Part of a small language model's weights.
Size: MLP 2048 GELU, vocabulary 11138, 40.4M parameters.
Each number is 128 + 32 x the weight over the matrix's rms, rounded and kept within 0 to 255. Layers, rows and columns count from 0. Numbers have three digits each.

# layer 8 MLP up, 2048x512, rms 0.0507, rows 993-1206, columns 256-319
188147086138130122122092118174174126152102135147083170157140134126167146095128145144121182172104149181089127152151119084077136174144112136152129123091071133173139145144206202089095154102128137
156151161125145206117133098146101180093137126160074107168205141133105058113153157173117128150166095183076084141098168093148103128116169072121149136138115062133080174182173111122147109174151107
112126121152069117095126089109100126135143111062089108102127124152098116116090102088154085153056104160099144125091158072127118112137198169144129115140140148103102148136103111113138185146158152
096168205142101109142137132169123090097114125126067100151124130126164107142135121117127160148158126198130139169119127171071109130134156154176111133149122189159098104175114138078159156147119171
138100150080083137161118086170109144137135162190090160124092183135101100164183090082171133136107145148123212145134150077140096126158155097101109129117125169083144179238070073128139180120124116
094100118070151147168158073163127129168133127135141077069129115116206158144162155109105115069183105146096071139099088114126106117096153117099153127171119108142146160168102104157108088117125149
138099165107101111107120072140158129115120123118161132169071108138165144105156128095150155204084126112135141139138127099142143123119123123142119152134068175052122162119165136134142171099097094
146094127167127203143142116070103144052099101181134179109133129048162088157141161089135120107095127068119042098166140107140104117093132126075099119114159135150125148132119138137052160059138081
149158183088112139129117148164109179132109146145122141156162179127162137155148116113158101074136091183126085210133145148152092131094171062153189163141097091139074139120099079103115109103163191
165118122137062151121156093157142103090127128133185116120117196131107089136162088110185143093154109135136159148097129122094121145162119105124119137162080128155116148089124111128145102155169083
179149102104082143077119120112115152092116126151089143098127166107185103124146117140111104128173160141086104173140082158123138162142096101168171071137099135170151142157107148155079064107142109
137166133172108115185160130060094074095179121153121139146111165147130157088118120134099117175112110125157176118105077094139138143107085119136122106198124135115092102140153088159165136087143123
128094120123113143153134131146085086091134170142152155094143146151115107099154153161130143106131113098137144154072107065110128158139134144122099160088082113100089122106154155068144078083140039
128185116143124131176068124122085126171099133109160089126106110074137116124114149105114136119129177116131124124144122124122127210157127061133113139108114157134052130158171099133147137124174131
117099098145137137145142110112162143107061142089131114118158149103162132100142090102076078152046104097118100224133187101107138163173095116079101153129169164154184153170079121129110148145097132
155166118116095180125094099123155118153120188145112131076147129115128104157128167154119140161138147136097153134073129097067158162136171131131136136110123081097153131187166185139127111150105121
111159101124086107171177126174132114199134153085094167104134044077173182159145075140147170149183117089129142109077132167095137141157085119161184107184160095147148115142092166217083172154120155
150095151171117119165153154164137114131098161130137118109128179114199116125163130036052097135140170102064141177118148110086143171107110127093099176129158112133107158117141164126111184080132096
171162115089121169212148098112080186095117117125143132087117136084083099080148142116129149099075221162117116126126146104091182151163116198142187148134136132132105148108137108075098129099148123
173176116120114156191123098138107108146153144145113069096132140110128129154143098092129142150196175158140083148143195109144130116173186216156143158111142079112097152141183137183110122122106120
105082214037113193119069124142094097091123166157129120086144118106151147163121156101119093172156120081112051116097114104151142191066149134121139191118109093122079104136153120150115161129151059
133129152132132116126155091136128113188159162120097135162125146124141122097124091106138108127109105115113126146117140130128177113125070163123156230130128129098109146154156153092101143105100144
155166113093115125110152157089130172136161123133161119115105119112191121131100091072171128084131093188092106109114136133079113161110123118131148167118117182147100128168110155150135122147118091
131153186118140142132084134151138095106183103118131122154145093056132165149145160145195057163157118132141054115126137111113197181123090025069128141103069142174166148154121101138137170114116104
111142107111155190142113151127085109122109136149154097125144132109151161098096119139107117128137179133036146143162103072103164177186103088101129171112109173161137239106085134133131067113086128
157067112143182196150113169099091188156122119176091172165074088090160149092125128169110089172204127134130077164064158152061134127148121054134134110166153132113059116104122147169111108219079099
117153101106092111095145166192143110141168057116151161073123169119162145164151160106125145108134171132140086123143128110136117145110148194123084130138091121121088162147131141185102105118184097
168075113095134168141180096146158133135161162118093156129127134068184115143097136104115098111133138115113124140152098136131162121080150130169134159109090107102103164119132126120088099122138129
122129110153120103227150181080113187071164170173073158103083118111094080207181147106126066177146157081134110120138156089110160169130120144189133171123147092176095122080110142114092187145224123
131093110127120127166142124132163198105053121158132164129166145148171054105160158114111127167099156173129130151141147092126151122109124108174137145117130148083069091112097091091132147167153115
149131062099102139137148090162109165191071082119158118131110137119109179100133144126093060148082093142082114141100107135072103132155127113141133157126133101152149077206085119107104148117124131
061114153110132119084112111159117131154116083066080073175100053101174212194128131098200095098114138119058073154119098145157105093123117125104123158140120110142125155144074103153106136102169108
114152150118126115159174137134130124172094100153166118134103186134171163126147159154104128115131213124088125216137116106080139154082153102109134127105127101137126139105153112088102061081118196
137179108125108128153124140187164171159087128132097125147122172092133138168088138127180082131117100162112084152140122138155139145125118118136157144064092076050112171125091140161163132133166193
154107119120127117127131109160172114113116110159092112208148099132140118147144111130170176119159131096116099128090134100110104164102129116087071087111152133167097178139117143137131115126101113
128105161148121182122116126135106183160108177133104129131127174135186170189188129099055115104129132175104135223162178127125124141112169184141137155175138146118105050127087130105139144104107105
147108159104100112107167148089117152146162172162131181106093112148182115108137148118127099134139100072124117189156092149091107115120125063153140193122151163112121115162073129131051147100106123
135117134097161126160157117158142147170138121141125109077098141099140157100188127153201126200115126106124157140059165094037168136153150097147196162202115094120142163089121160084107147134147137
122111164101105172077117100123140118156141168099083133139130077142087146115120114089147145163090116147144139134106170081127150137109050144090125161182188136128075071214134155186061124059164113
088152101129163104120181110147138179164162136119096152049128157134187138147124137052091179134153104123148112099071142124140054099146155068139127149127145142117054138163124137137160173178134142
139135204149141255138152120171101186086142130150132169121228152117125201148124127140166081073127161143106137136126100130123174113099109143032171087172105152161109194130170164118123165132124071
152153087117087122120182134108202104126125114106146121128161135156157140151091105182122213162149117163150120126122134112119137116108141104124117183116162103193057106056124096110102133122124118
095112131159094162065149081159139144097158157157142238115162211120128104112136120122131077106108163141135124155106112137118160129133137108165079196078129119151126209120095051114140164109125087
163133133104187113190134129126160100174145182092119194175088131103132079094110114125094058181090097082119112104096131149145137108087152126097131194208132104106107149128074074122062130149139127
192107190119159124075127097095108131106137140108122070102108138074164172102128129074150152121073147086140154113128128069071083063172130171149102154096077122125085080138117139136145179100086150
100175123108110137098142174211169138124064131096130191107167138140154183142186130157116093094118160138104123096098147138121131123072124159135130182169120100161114128153078160162130094113130125
159147125127122199116105117124134172155114063135098123075094112113194106126156143173158090143127134133149161141072163105153155136171132113078143165098163090120087128120146086188175133121121095
122146070126177156137135152140182127137094135127115111167139130131093197160111162143147106160068118074142134195122146149127146167090154104114129119117150139065113162134133124112101100165124108
200159122127102135099126115144124168133100088144163123138106129099190091154115185117139089145099145143124120142096143094121163151102128112105170135122136168135136110094135133116113091146126122
169051080090119132060180092145173170111187153113140155187080155110106122082140136151128084152126140089155100126055125061122148064135175106101145201122134127143130126184072109133133130127209117
143126143144087162092154118124092156156089138110161155115081129089073142101172115138123129154114118135090136130128131135094166155132131121127145134066104134193138144162129085152106162093129080
098176120064122168093138137091126078152153102109054233088188162153122124210124162138154130131073115098074104188154077135185050170124086158181121085074123149070088128074150115122104096090131100
115099150110136168132112083145129149077106148171103133079117149118136104160142093099140117146155168059183127102104076100133101136125117062088087149133094172108090149058151158245114161142104078
146124064148130167142167167082132166213112151160102135078110168099104091154078142108072149143130104143119185139095163117113179145156099102094114119100137129064144152099111063110142171149131125
097090105141095102074145148126108139092138136129120134056160126087104144168154161150171060196187170101079144088060115133074117114150115131121126155137107161085159155177093113118077140171052082
161118060082165077116159160136114156106141115192137165135140103108149134168181161164153112092120199160148101123074134150078152107083107090173121147111099126084103119179088137118099136113156145
106067161127136118098116151157140132146089187136137132100152107117150103122105089119073084104137174142098127115118102092071097094165087128098100135168097128127078180074149137135124191119109126
084089086104137122121126110098154099118131110147070156139089156155113129115161125141107117129130097095165076152093142172123174129079089067136130120106083136123112147109091136177139141125174120
121114185119160134152120151212113167138128163110103221152133143088130158085108107118110135142145138061103161199113149115102093129102130142126117200089174118107110133196125158126112096134145169
158142117130107161122148073159135165126120121123116159098103137172156121129145174096119042103119116103147116112111162121170086113098152135098121173101133103063110109120136133070130142103127038
054114136134083114129135211107134134174128090146139127141161108097112095105130143109135190130147149145112115091116137167081160146104161135107137141103124089119122137102068113160146126166159145
152113157079121141100185149131159154132109114111111157099185141084183186139207138112092122109165142122088188184101185148174142177046088092127136105155135173128096252105105122106103122117127166
111195111058129106110114139201130158154092090123131109076144108160125127141125141117138108113114208103079097125145140141136135111088109089130149086060131148135184092171142125185137118168155145
147121133164146128089161110149092120149129173158121142112151096112118150137167189132188093172110076097097106153155116157051175172077151120136124138147065106096123138142046203114120181133156164
124135108088097131123122105160136127188089111114136153114104153128147122116133160125129119168104147098084126160115177083096141139121130093107105143120119192113124147127104133115159137085118110
175125125097143159148123068127158194163141101116194149145103146144176148085127116149113125174150163134171121134061115079123117114107102097101088126135131173104083124133166153124139178138127073
194162159131066119132180049137133187101171176124139136122142108137168159115138168126160053122126110173139153119111129134135113121156075101130120157156162098137109196142089156086065162096100112
146076182108117143149194069148042196173192106143166135101134144102205150159146123104185125119170128126130156148088180064064061124098141079183132175117150132093105109150040107194099154151165141
114143175116102124194129106114122158150099092111096124150110155100128096068157115118151099110095157149144109128130169102095153176160074128105128139119136220093112132112170159117145166151110172
179105098120120187187084138121091141129110142109180142080098169115126083135117145097122120149168164013123111123088156148092099173109103132098065054135136092102136160162088156169151114139179073
134146099121123155119203123093177089144141153109091150138154164179131170127147082134086132094139184169134167102110116118092100151155067103117167166092146109189122196159130137141132151174176117
136098134129079148129138173120148194141117142114107151109114149124109119162168070128098134128111168137098107153101121121095168129170103113133106196078172108158109107134155096151147169083131072
073153124091119099131097127139115158114121173179140157137030082130176127122160145154168140151129186163080164115151217063168095139087107097153113081078112123180089120157124124140177151123197071
146161141152135136139113128118163132136139198125103126098143163102169136128099145159139073126067133118079144073132129081138162149119197088144113119084082167138106114134108100143074136147120101
130101098115107216125135111105108159137153112098154154085097150158130094141150117096177110130125120132119126091139154141083152114122129140095047178137039141173153108111178097186119168105092128
106144086102138115114135116212118091113106190118097136149136122117175104186106142108137088132108113112104091120071148100139101122150110139107113134062122153085118107202147122171147146070138120
141122165103107133116147126106122139119183127175138101155109128103154142109146175153140123164143146126135144120094145055065165114179148098146139152151110108117142144124094104113152141139139115
133156138065057143182180110151173160189132141065105121106120089062129135084158135107117099144106117107162142172123132144142116109153110140172118142115141114171143121144102155122126173069062145
116053120066156170127148140186155133119099126199150106087086107123143118096077119118144100230133159165068175111139202099123097141096110179108112154124071127149102104131138186173062118131143164
136117167161134066116129105129073131137114131114137129157080156107175072126157143134104145078146113171124131173144118020166010118090185110168087134117135136112109113092083134181162129088144114
206122135137195133131190150119116164157141151134128187158076126106136143156151129112047068187064125113085133110131174140121108108063160102126118155102148148134129180109078078133129094121117056
144138059141055126090155106132121148148139101135095179122147233123120119118118193134110081131136134172131091107085137084101131151149128143062172135127186095166061161108160062124109134106135104
120107175122152159168087142153150161061064114130122152120142141092143093137147145142204091112151139091108088131073168152185090110098114149117136110176122064099084186210105123156123102088143130
108098124090062170146100177126092186088148110069068154076148073134115131123168081105199087177067185174135074066118103127155150138140140122123134128138107173190080118141101094097103092142067099
155122130085159179184146169147152174152022190127119115058127134062136162127115110058111142104158123147203109148115153126111122121161068168159119117086122106182083178124115178085122150127157112
120135164084121133155148106107176122124177108124141178102144089121138156117144150104102093136125140069140082122139132065135084120095131058066118099081156117085091121048101118147133128137138086
098139153119127135130150087163093159110059159172130090106108143100128120043133159059143078180122106131145137116117099147092075116122110078135070182121056131110102143193169096133105184165080136
115087144067135159182140128133120142187116136145125154067129145144217139135101104174143127146178173133113091127079165095154148168105144119103144126137122107075092125122098083180156108104133117
142143155130080202081110149152057178120127214106099135126129166130148111137151161186159112137156134146120204128116134084076146225127132126112127139113128154179158143094129148102137188119068156
135156126117175143121176144171154198159086136113169166022148070061137133131168125162107128113124129098120149132125109097130135089090124179158150145117093170141112103080110120160162187120105119
153118130111162130095101155137164164153094107145108162123194121162144150124107193116151106136129156108098147184135103126141198158127096109131109134163114095152102154168153160126085136094123109
096108063122125167109130130141144101117169122115110175154099156143152104045197131116184117088122107103159122166111171126134099108133124164082114148156077079118081117176135139131136189182132099
180100071071114168143110186151128102095119080119106182109129065165201113189165135102163065101126090112177093122039175103164118099128174163130093162175130115114101087131114107097132142131104109
060125137155141123164144147091130119126111151130153103121155176144125139166172201098119163191156135122084133128110155070126100128129157145142121147146129145097091168105096063167109110195138148
107063131093130107134118121104159166134199122133134087139176157122170134114089184157162137118087166139168092141122189138134145145097153080157140127125060113112144165159128194148144148178135105
177134120154151112139131095146178114155056165104106103176142154026114120113144168051229126109108105117104130127157087086172192102136133052120132127154105167156108224155150106099108148147136207
091117128074096131107120068156083099157097154154078122084138140127196126149105096112113144154132171213140118167113162117136116122162170110113089092123120164132131142201150131143145162112122150
112140097130118121061101091104138110147127137120117099108105138136115150175095212187146148123145144069135067110087190130085094106107171133147100103122099131150119112133156149164111209118194062
166115175119115126084165075123087158096117112169079089154141118149106079103104128097088096115118174147126171095108138074102187180121122116142110191155124131163118147164093107174078158142144099
137147147134127133094150111075144194121168122161093190082168144121186133183084154081202073181128144137123124176054154080145157143085138134112123134117153117084085143103161121099130145111078053
139115103106114131120116094117122160137119169147115175124108139123105098129182158147166084075153153147136127090109144119146128107105159113113165111133037087171077119127105164168173194125118142
128132195158128113083139100148157170128125142093096144092212135096137124124104179087097106116082095133133107080073074116157126156151115057139179094149169101082058164220170161172098160081122090
185121188135145126157155110086144185121121157138107165136140084069109139139095177145190097128123128107107116134181111107121150110125107144071120115107111212161110209026123120103137126126139121
144109058095089127102134086131168110161118100173098164118105119169131174145150062040188123114127118159135127059107128110156114123188183139127110163140144088132097119106181128128159099115168160
091141154086100184095163095190145112113134125113106130116114147087207141128170129201120123161112200072108124133089149081087148135107104116087145122156155135095079131152105193127131106138146129
190092098084185128147143140121126123060078167155081180124103150153121080087126165136092127105070125105173159183143137096106118117111195157098110126091126098087126114108104124141143136134186116
118082048105050124139124124179129109118164142142122126134178173110099135150127119099190112091056189128191108091070131128126068076087111162118119116161085095153115164182064130162092099169150110
156112134111067168154121130166116174158097177121127153136092081118092120093202192030140080098146081080151073186102125142083072147157092166097145153158164098154111147177161145167047160158115127
087158116091063133092139124127141157144105155098104123107132089104135161108142134124112120168115145117153137104070129169109120162153155112150181155168137112165106111094121163162131100142202172
159139159152162079135106105089147104123152116133102127125103148129103115170138111098139215094156061058116091203120117145112110104083154093113120085097142134124147180118180152108121098128119134
208164126074122155106159123138128122177084127125090142161100110060133110120127127122121100129191121130072069132122110139093112145155106125072158101111119077100147120108151127125138134186111089
145159110072102140145189128108124095106129077115091097135161139186102153104178142103102105112097101083094100179140083115173138131166112151114129166100108095130136136168095145144155104124155125
141086146117111155149117179196117105190130126149109127187119113079135125145113183133095112107190156122153122166123189122087099159142158079089060103067104126174126142109097144155100072135095107
179097093079130068111156202137144132133107099090156180124212128087183167098117141107079079090135165111087129114144103099142143175102178119135176154135071113100142137176163123152118109131126103
091085146161146124080120133110159118141164120132073135160135137138093102087130117160217129132145122113110177096119129163104161148115175154047063163165099109157080151168130094158071136134138110
159122120120102132106129064135113112134117163160122128135053105125105161188103142176088123122100136091152143137082115138061062130141085130141106129136137132131109154137129170164111098155139115
132159091085115112103109143178152150132141176125162144024117138136160141138197100101105068142205146170092143174098162128063160090110102086100196111150087113126129151110157109133083105172106078
155090125123033102166140112119121163101168093083100162173090169123155099143109149096158133085158119101082081108151114102177098159122092153169095136111155126148118088154135144132079143125084106
166113114123138136171137135121072113135125178064170096082156165109102110117097169078187162112159138096113125144098159116079138119166062116152139100147128125091118098131069133197127113172112044
118124048119133113151155069186107146143161198124103100133163103092121152119163156131143137075113168140138105115099190129147126130137149180155132155168188058191115157153145082115136142138123171
103104119107097098146127143121130144104132137146065140168141145107101103177173215103123080073144133191120158126139160065087136162182151104085103173078065092113131158114161090121135169126131149
110131110158096114145137113130157116107138121087215120115137133142205112131102129138123064198112120090117076120079059129114120121143112135100133132103155127095109091133156097092145149164166088
145101151124104123153133131131123148113124122167153170077094169096102065132201118107121140088094073158131083126092134092124106097067125132072102174182134113077069120139127062159145104116212100
161119162055079141155098097161093092086120130082044130118119126078155122217056157163145123194147188156050150134172141104167155079089142114195160139099107064158112131126142191084155174080118094
157111167141079108140141183113170123161160143175070126126131134116137088140118130181108102151064165130077077152112143063103118119154107138134099115127120149081138148123082136126138156131174121
134120152140141125124170097162198142177135143111105176120093091151088092117139133135119173116111105114118070157112180122116118144152149176107126127066134118100121092150141083152136149152157100
140136159106143179042152155092163199174100094141123166105180125115141149169182127121121095116150116146082119142055166091142118135127092152106082162099137150126098136120162092152162109123158160
149139117107114158176159042118159131119130134176092143102056113108177185129097074146167144111088098126069139091143101078136158198146118140095090151121130133164124158130157144121145134172141124
148116097109076107171135070111129156145069088061147155154118207089141125098107145166124145150140181136140130203101088093164135149137142122150122182132085098102117208168171174126143171148143126
142083198059103118114124153128091143143105132125068132124140131136167179095096107097118161056166138205105089098150158136103153188105093110075148106072121208190133185102107132169129145155111148
157080152088129099067143170123144077113090138133113098097177152132156093122168132124114137028140132093091121112120092099099106114098167068119094092160134079106126147206180084149122143166155133
137134168158105136122104130103089237111112165124040070094119117139125144180138110117180108106141124145099118139085187111110075107123195143177170103094148133105128089152111106135127169140122112
110115135114152114148134112113149132129113117165181103167100113103164154115172135123066101121117143081127145152115144157166126133101097117196187143090186100116138184114123066187130112090176086
123121194088100120126135106173091131115136107138143120146141154091102156117104187122086124157073153101164076158106103148141133131142181139124128179173113123135111166181109180141128175157153120
113100159142170095161149122216109188126183105113120153111189143101131146146116143115178073196131072111129183144136143036104109106158108096110120129088088119146160117167150165146130156099109128
136054159106133155084092147169116148104114185121160142089105146091122172139104103120095178140179141114119129130117143176139126111109145115165154078120129086129101198186119117150080106095102202
091112121106085165096098122122083103193116119111162093127098199073160135091093143065136151136144112111165077136097096135132106163128155104147127139134089145158145103191060124143130146116140071
117143157172111141102112138122130180114105114164117143111137111097149147149158146126089135106110201137163093141148203123121102171131215122111121164062144169145121171109072151175129146132150102
145098139170115136081095129137135125110105174114112182153164111177095211204149129165096113119100157092085149128132149089082186163035143124089116104099138112201141117132147165143101109140140070
145157124144126096095128165127085154098135096099143107141173154124147116143167117103192128153122089111140077183103130091068145108105115121137121120074149142108135099148177088104135150112140143
104179104143089133164174170138048097102079132130131101162152096103162120140193107084150118130112148084114111102146147170133089140135142121185147185024116101100152147145110124121118130151167148
107160112121157114116133123124109160069122127121084154144132159137117122146129125141162109140110115099141130135101072088097161128131126128142140127080132125053188095153078149106071159070103117
140202186148151116128149075148151089076141167095093118121135118118063155192170129057140159094147161116111121130145161070126116115137117158135131144186164116084130174108116159097131161124132116
186157076098121091165131112152086158121117125135106206099069138087150165153164082100116155140201140126126105111069189047091115113129142131172102137124117158111104176117118141086095110131160166
106095150137088141159187065138139131115133139135109107147187119126157140115079117114137119084156112177105118101127094109136104173113176141146147112190125093113172132153163129083154127107175098
162128130081036151169089142139055136131097121138130127139139138095127164113150156151132102125174135210075099151132128124143122127125123148107106152149188112177068170136171139126072139088056132
123104143085179139173133157114115140122133046139101116126103185168144162127149142143143117103134142148134112113065110186127137129115134124130072133122100105084131157152104107098077098114160136
091183134099089127175148100167161176195072149151127091077114138150184127199120123122137132124192096146122129124125149101091091164185129133132132171188094133093132126194120115113149136187138136
159142148118110124098138167240115189211148111107223126084129105067130117135094157065118105151145118120177115130089200123118098158189107138106134109135133131130133103162164155143137118097160042
166111227132132170094136120180138138151125095150093186171164116130153098128128129158185154116103090128089096143116149086124119122136116137130145144143138153202112135103084148123171144099127098
125019091062133159102118115149158086175120104108149121064124138070142131148184116133146150093097167130146068079155125168163122101102139120144125151092152165150145140172124119101104098048101125
084140110092090092149084153197176162105107116127186094045136165096172119175093172106116145139143124103135080114114086145081094117154145126150079085109151190142102086121154130146105162113161134
194083138102109141156123072133098114117149121125088099146128131137104074161119116082145164106162142067149113136075073141093153125135148135140135188144123159092138126095130114183121057165171144
119162142116119223072172189117066142170142178110094128155139126132158133128160109177162097098129168133131150164098175121079065134145149159112170098152143142116074122143087188113095122084124136
150120144120125120109113119109197164149107137150150138158107141176133101130129173072126091180123088086145131093113138140105073107095110098107096169087114118145161113126140101173109115154125075
111066079143123137127123122128165134127137162133097096120088136112152134126128171117109101084146135096143106175098218099132121161120102147162124201109115108119111165127166154153144123064123122
123141155148123122144103125139145149178088125089078132136146082063138140094074159111168100190089153101131098113121113076177119162154060137064075068123142125147135177147136091176100198128152081
142203116141101095111205129150147102158131121092084165131132165090098157113160172145120074140114110069158062135113129086104127120138138078042140160088095100113122096177084153119109129100114116
116123171157110121135121107181110087152135189133126167070120110069194106150194085108154162154137092130173109173091156104101121126155155132128169129176099101131084208122138180175094146102119113
118122165049124125135129098133127071130158138083148066114174105109176099082098185096112109138099131068096097125161086159117097118162122146119128121128134090086100138150068110172165105163083036
118096098073136105124091141174169113154110095108105076171147163068131102136097141133063110082125145167095074146152105113137097117140142146144130088112125123087145143209106164156099120091137106
131142135119093155194151107139106154082122128093026118098160118130188163118127097129163081103133150116161084186122093121112117190095127105144112179125106176142159097116137155116119101160163169
132125131136094145143103112139087156151100133079093175129123121141163145120098097130105125157133157115140096098118181104096099193172122156131102101147092155129031127156159136141100170144123091
108087168065047210117140137111109134179087128132180122080126130176103123099166109120120172127196128077092123186068144053076141121128125034074099139129118092122097116171152184110092156107148111
081079113153120166098174108192132187160177135113116120077167051146158183081133166124127146151080199166131141134120148123096082127092106155108149166135123092140126117132150079149104108087061081
136084104110080132143143084087155132102093122186122138147160147138094212130153199090176170077147194103100135070157112129199157138149173150128119120129127126114093150193175104157121129130159108
099072191059135165143143136080096182153126149160112232139128093138145174108131152128164089189163143145145101097167147090120131130130128085089101123163113146143140145130082094139088145109092159
092170088130124127137118061093186141131104142118061151090121149135122185047158160119088142144116182152162160079171122117111166174112131115106048195128117131107172152150150076107114204073119149
089095177107085202125135121186163126150144161095087181153120125154137080138182104159164062115070128096147073156085142141138112128120169105126097128179090110116069241145094158167141084110176086
148190166119067187156129133183125167144141169129108186088101204109134133119093139119193128077083127221143150120107168081141143116108092141130132118150142094126126157170149058154122161125145076
132130140155171170095118068089099112126152129125118126105126143124148146155160116162156094159113113138122103136113170089085120123142140155132135125122152071098075133094161132114111176109165136
144164141123135100163152128121158161142137085154124160142154112101152155091126117136170096163134101155131090188175164112072185085100138148134135129148091142091131133171143105123152168090103075
127179109164103147153144146157130135106139104118127095132130140138141181151135168155167133116162103147088080143084127172149118092140121189161105130150096104156098139133161121123102119123150080
097135108149120106127117134134165177122097097175098172120099112099160187110127128101203105127103132160086125151087090145138134144101094106129091147146072101172123124116130136097132107102170171
131171123162140165198107134081162078084137131106112159117122149162185156166132173093166152177072101082106150084055125192091150122129040086110106086108105125177128126174130140141151110142166110
119120115126104130052135104168097126132123076155145107168153122102129153110136161145074119144110096141111118105133140139128141121125145122145119099106129142124145169147063096129112129147137139
130101149132107138094121093076136128082130129087102135121156120133117165115125166130147033116170115128106105110104124081128150168180121082151193149123198046086140194134125138091088115062144199
091111141125122126140122119163119143069128132162089109147129167074115196178106137122159104140119121135154074155121133098107182105072091121128107115106090150108144108125100183142025198089112150
155093151155135133132151126109144124161110099083151134089138177118124191071156139131106086113127126107123171063080125091098126119156116122117198135129144112097157173196146119151024150152153105
098132080098113193084159168138104142126128112123141122165123090146142113106144162103096120171199158125140104192064126064083127145125110159095146206149129158118119118141123102122116175169205092
215066144135140153175109108138114158157157106126157143139102116101190157103153119140157169134116166136172141193157091153106124129113141126129111149155130089143105108136124133180093129119114084
134142150102140185099144143191122108119146137130116163132131165118112138171174154081122101043167156103129106102117059090122058119150092127082143058087112131120127125150110146091159166098146135
148123089135133150161174121100109108133147109167134097124144220097100129113153129107105122141163177103119151141146139114062132165128147079159092062138107090115142177147120090152169097126154119
124125137144131093128146090222147115184147195090116118108146114095244183147118168132188116145138128121174068161127151108174050129160100094121096097110097136137127162124144185122160137107054090
135171142118142161116093101217148155172130183123111124161151097151135206177114146111152134149113091088137138152096149118133158147149094148125086144103120098107080107183159157205105130150072126
137122075120146189132124111125135089140118223108158115090100135091178145230079118124178148078136161075172109143106136128144109086172191117094142098135134157155109103171150124107114166133209172
138162136090095142132120143126139105139110123136125166137154099130140136159135177141089109134156138147144069137110142040112156163110127116131137104128183126106100152125136166133137146144079062
155134129111062071196149123124108149109134146116119201176206088075123101171134188154168102141109161122144117115124095109104144168124074172153107144090121150166186180122100081111059078167158045
111098095119099136159148114108147142088083130138076118107176137136100093140121109168102102106120162086067114144139133123144095148079111074140131105124118156116156093117114086163138089136119173
146126113139071135156105180164094210171153140088148149192135130086100187086066155159118167134151131105127051130085160147129218168157120128150160105063136100182142118153102084125098120133082077
132091128092118119139119086204110183197160120141124088128141114089194194089128127130134143096143156134097184134088122120149128101130188072139109150159100091173079092181152112180063151110108103
109086172119098104000217092140147150193148132119148108163156091156185157142125105170153079120111107139127175079085144083098097173153085132105154113120124159134120214111132132147140107094160115
118087108105080173094119209191127193147133146110119133136116081124222150126170102107104169148148158107100078133134186122092102147066199135153102126106137117106114149145085079147164111103147095
108124117131131121134126124177134172114115135123079151119023164087132113127102132101133131139148124143090058149135107124111123162087088100087055160040092123157116165116127186187166122107157113
157051167164150148116118121108174094127124117106117125096156160121111107128158120146198147143134191116048146179150076086165099166131108050132135091102129119138104118131100122133128111117132081
129103163100103133104110136116115122153131150126111155098118133144123130069117132142108113141154158110166125096117131154181122112085169106104126125157161163140145186147114159138147118080048186
175065070081161108136133179116083137129162082121126162120128124046171162136149137094119090183136129107101163140132139098144139117143107122145106143195122117132085116146111154130068156124132111
187125101148168113156197091074110178103132069138149136180122172055152181076132173155067099147136100153147086189131191111144098054117115104124154116167187128078077136107142135125129168120130127
142097173093112106127104070155146103157153145086208090136072130135181139159110125142130087175162100118147137157113185119157112142135176047124114061165151085124140117151099122106146146197184104
175082113101126101139125134125169093152164093115143105162136151104097113067163147096111085115152121187137078124155075118146137098102113101132153170099108096122124167146142107115111119166128140
195109150123107133126113133127162162109120186109117237165126116114135110144122163126178051093189161092174078144075081158119145114139112128091122174109068075115069140133086137156088109126192124
125117132119166114146127164110103171148113161158092088127123194172130170125128175114149111138147137135144177104128136068072120127115121112103167122223148136062114162092130135158116151117131158
173159181150105175119167069153163195151120110099157163039126102108119145170135140093177151067186129112143126136066151118166123130094071090183120117160107111143043154076082126165138156142106150
172113100143107200149120120106127136066194119151124079121102091100107148179158175161105120178149147097097127112114094125109119142153132098118143173094092125138144143195056092086107096149141093
140141178128136136146160110112098178126079206157110139144086125137151180063126161097093123133054140079121130196095175103122103125127139166133136167159128117138137176144107104103109165098116130
137151117091134074133140082166161100121106217103124144142118103055144119154125120080161187185085134174136044112136159126144167102171110088090181099150133108165179178138135143135190128131179115
135133108155088113106097131198096168150054132130106130158150144160137165109164144088127107084151112130144081119116129129132128135150151124104139103093098106133147188112125132140121091128135144
068155134125084087112113153188133208144153138137164097123209109082112124156110148120101099118176123098124099116112120144147128140194148101077185120176107110095106121135080134114195082128094119
158132116087124140151097105070084159116138102144039159136114131108161144142168161141093085209175113187078150177142108088125158145092219110137165195095100146131142193092139079097090117162110188
120129165145078100126081078111109107159161139113150172108095167121131106130126110124146176084167183125082111087115150107124133136085137072128124143086090098142000098124103123203173137142133112
177124104144124127143149118174170142120083116104155165159087109118130097156114176152105149158103178121153075154069180148089120127096121138133102097131116127088126123133090111152159154117172131
136103099182116156161158123198141162044153099131141110107149164091138147138181153158077089104143111117122066100085077121084108152155149124098062171183084103149109164187112122098111184118111157
168115124142123155151107157150108141130099160141133143115134148146097158157128108122089019139077100098128102144119099078119098119074159122138054109163136108091128112191128188126141237109161149
140073167120148103123098138142115133131119088079054137103134102183166150085083142117168173150134072150129055103109083104106145062085100143116102173135105128142120149177110166124157170071126129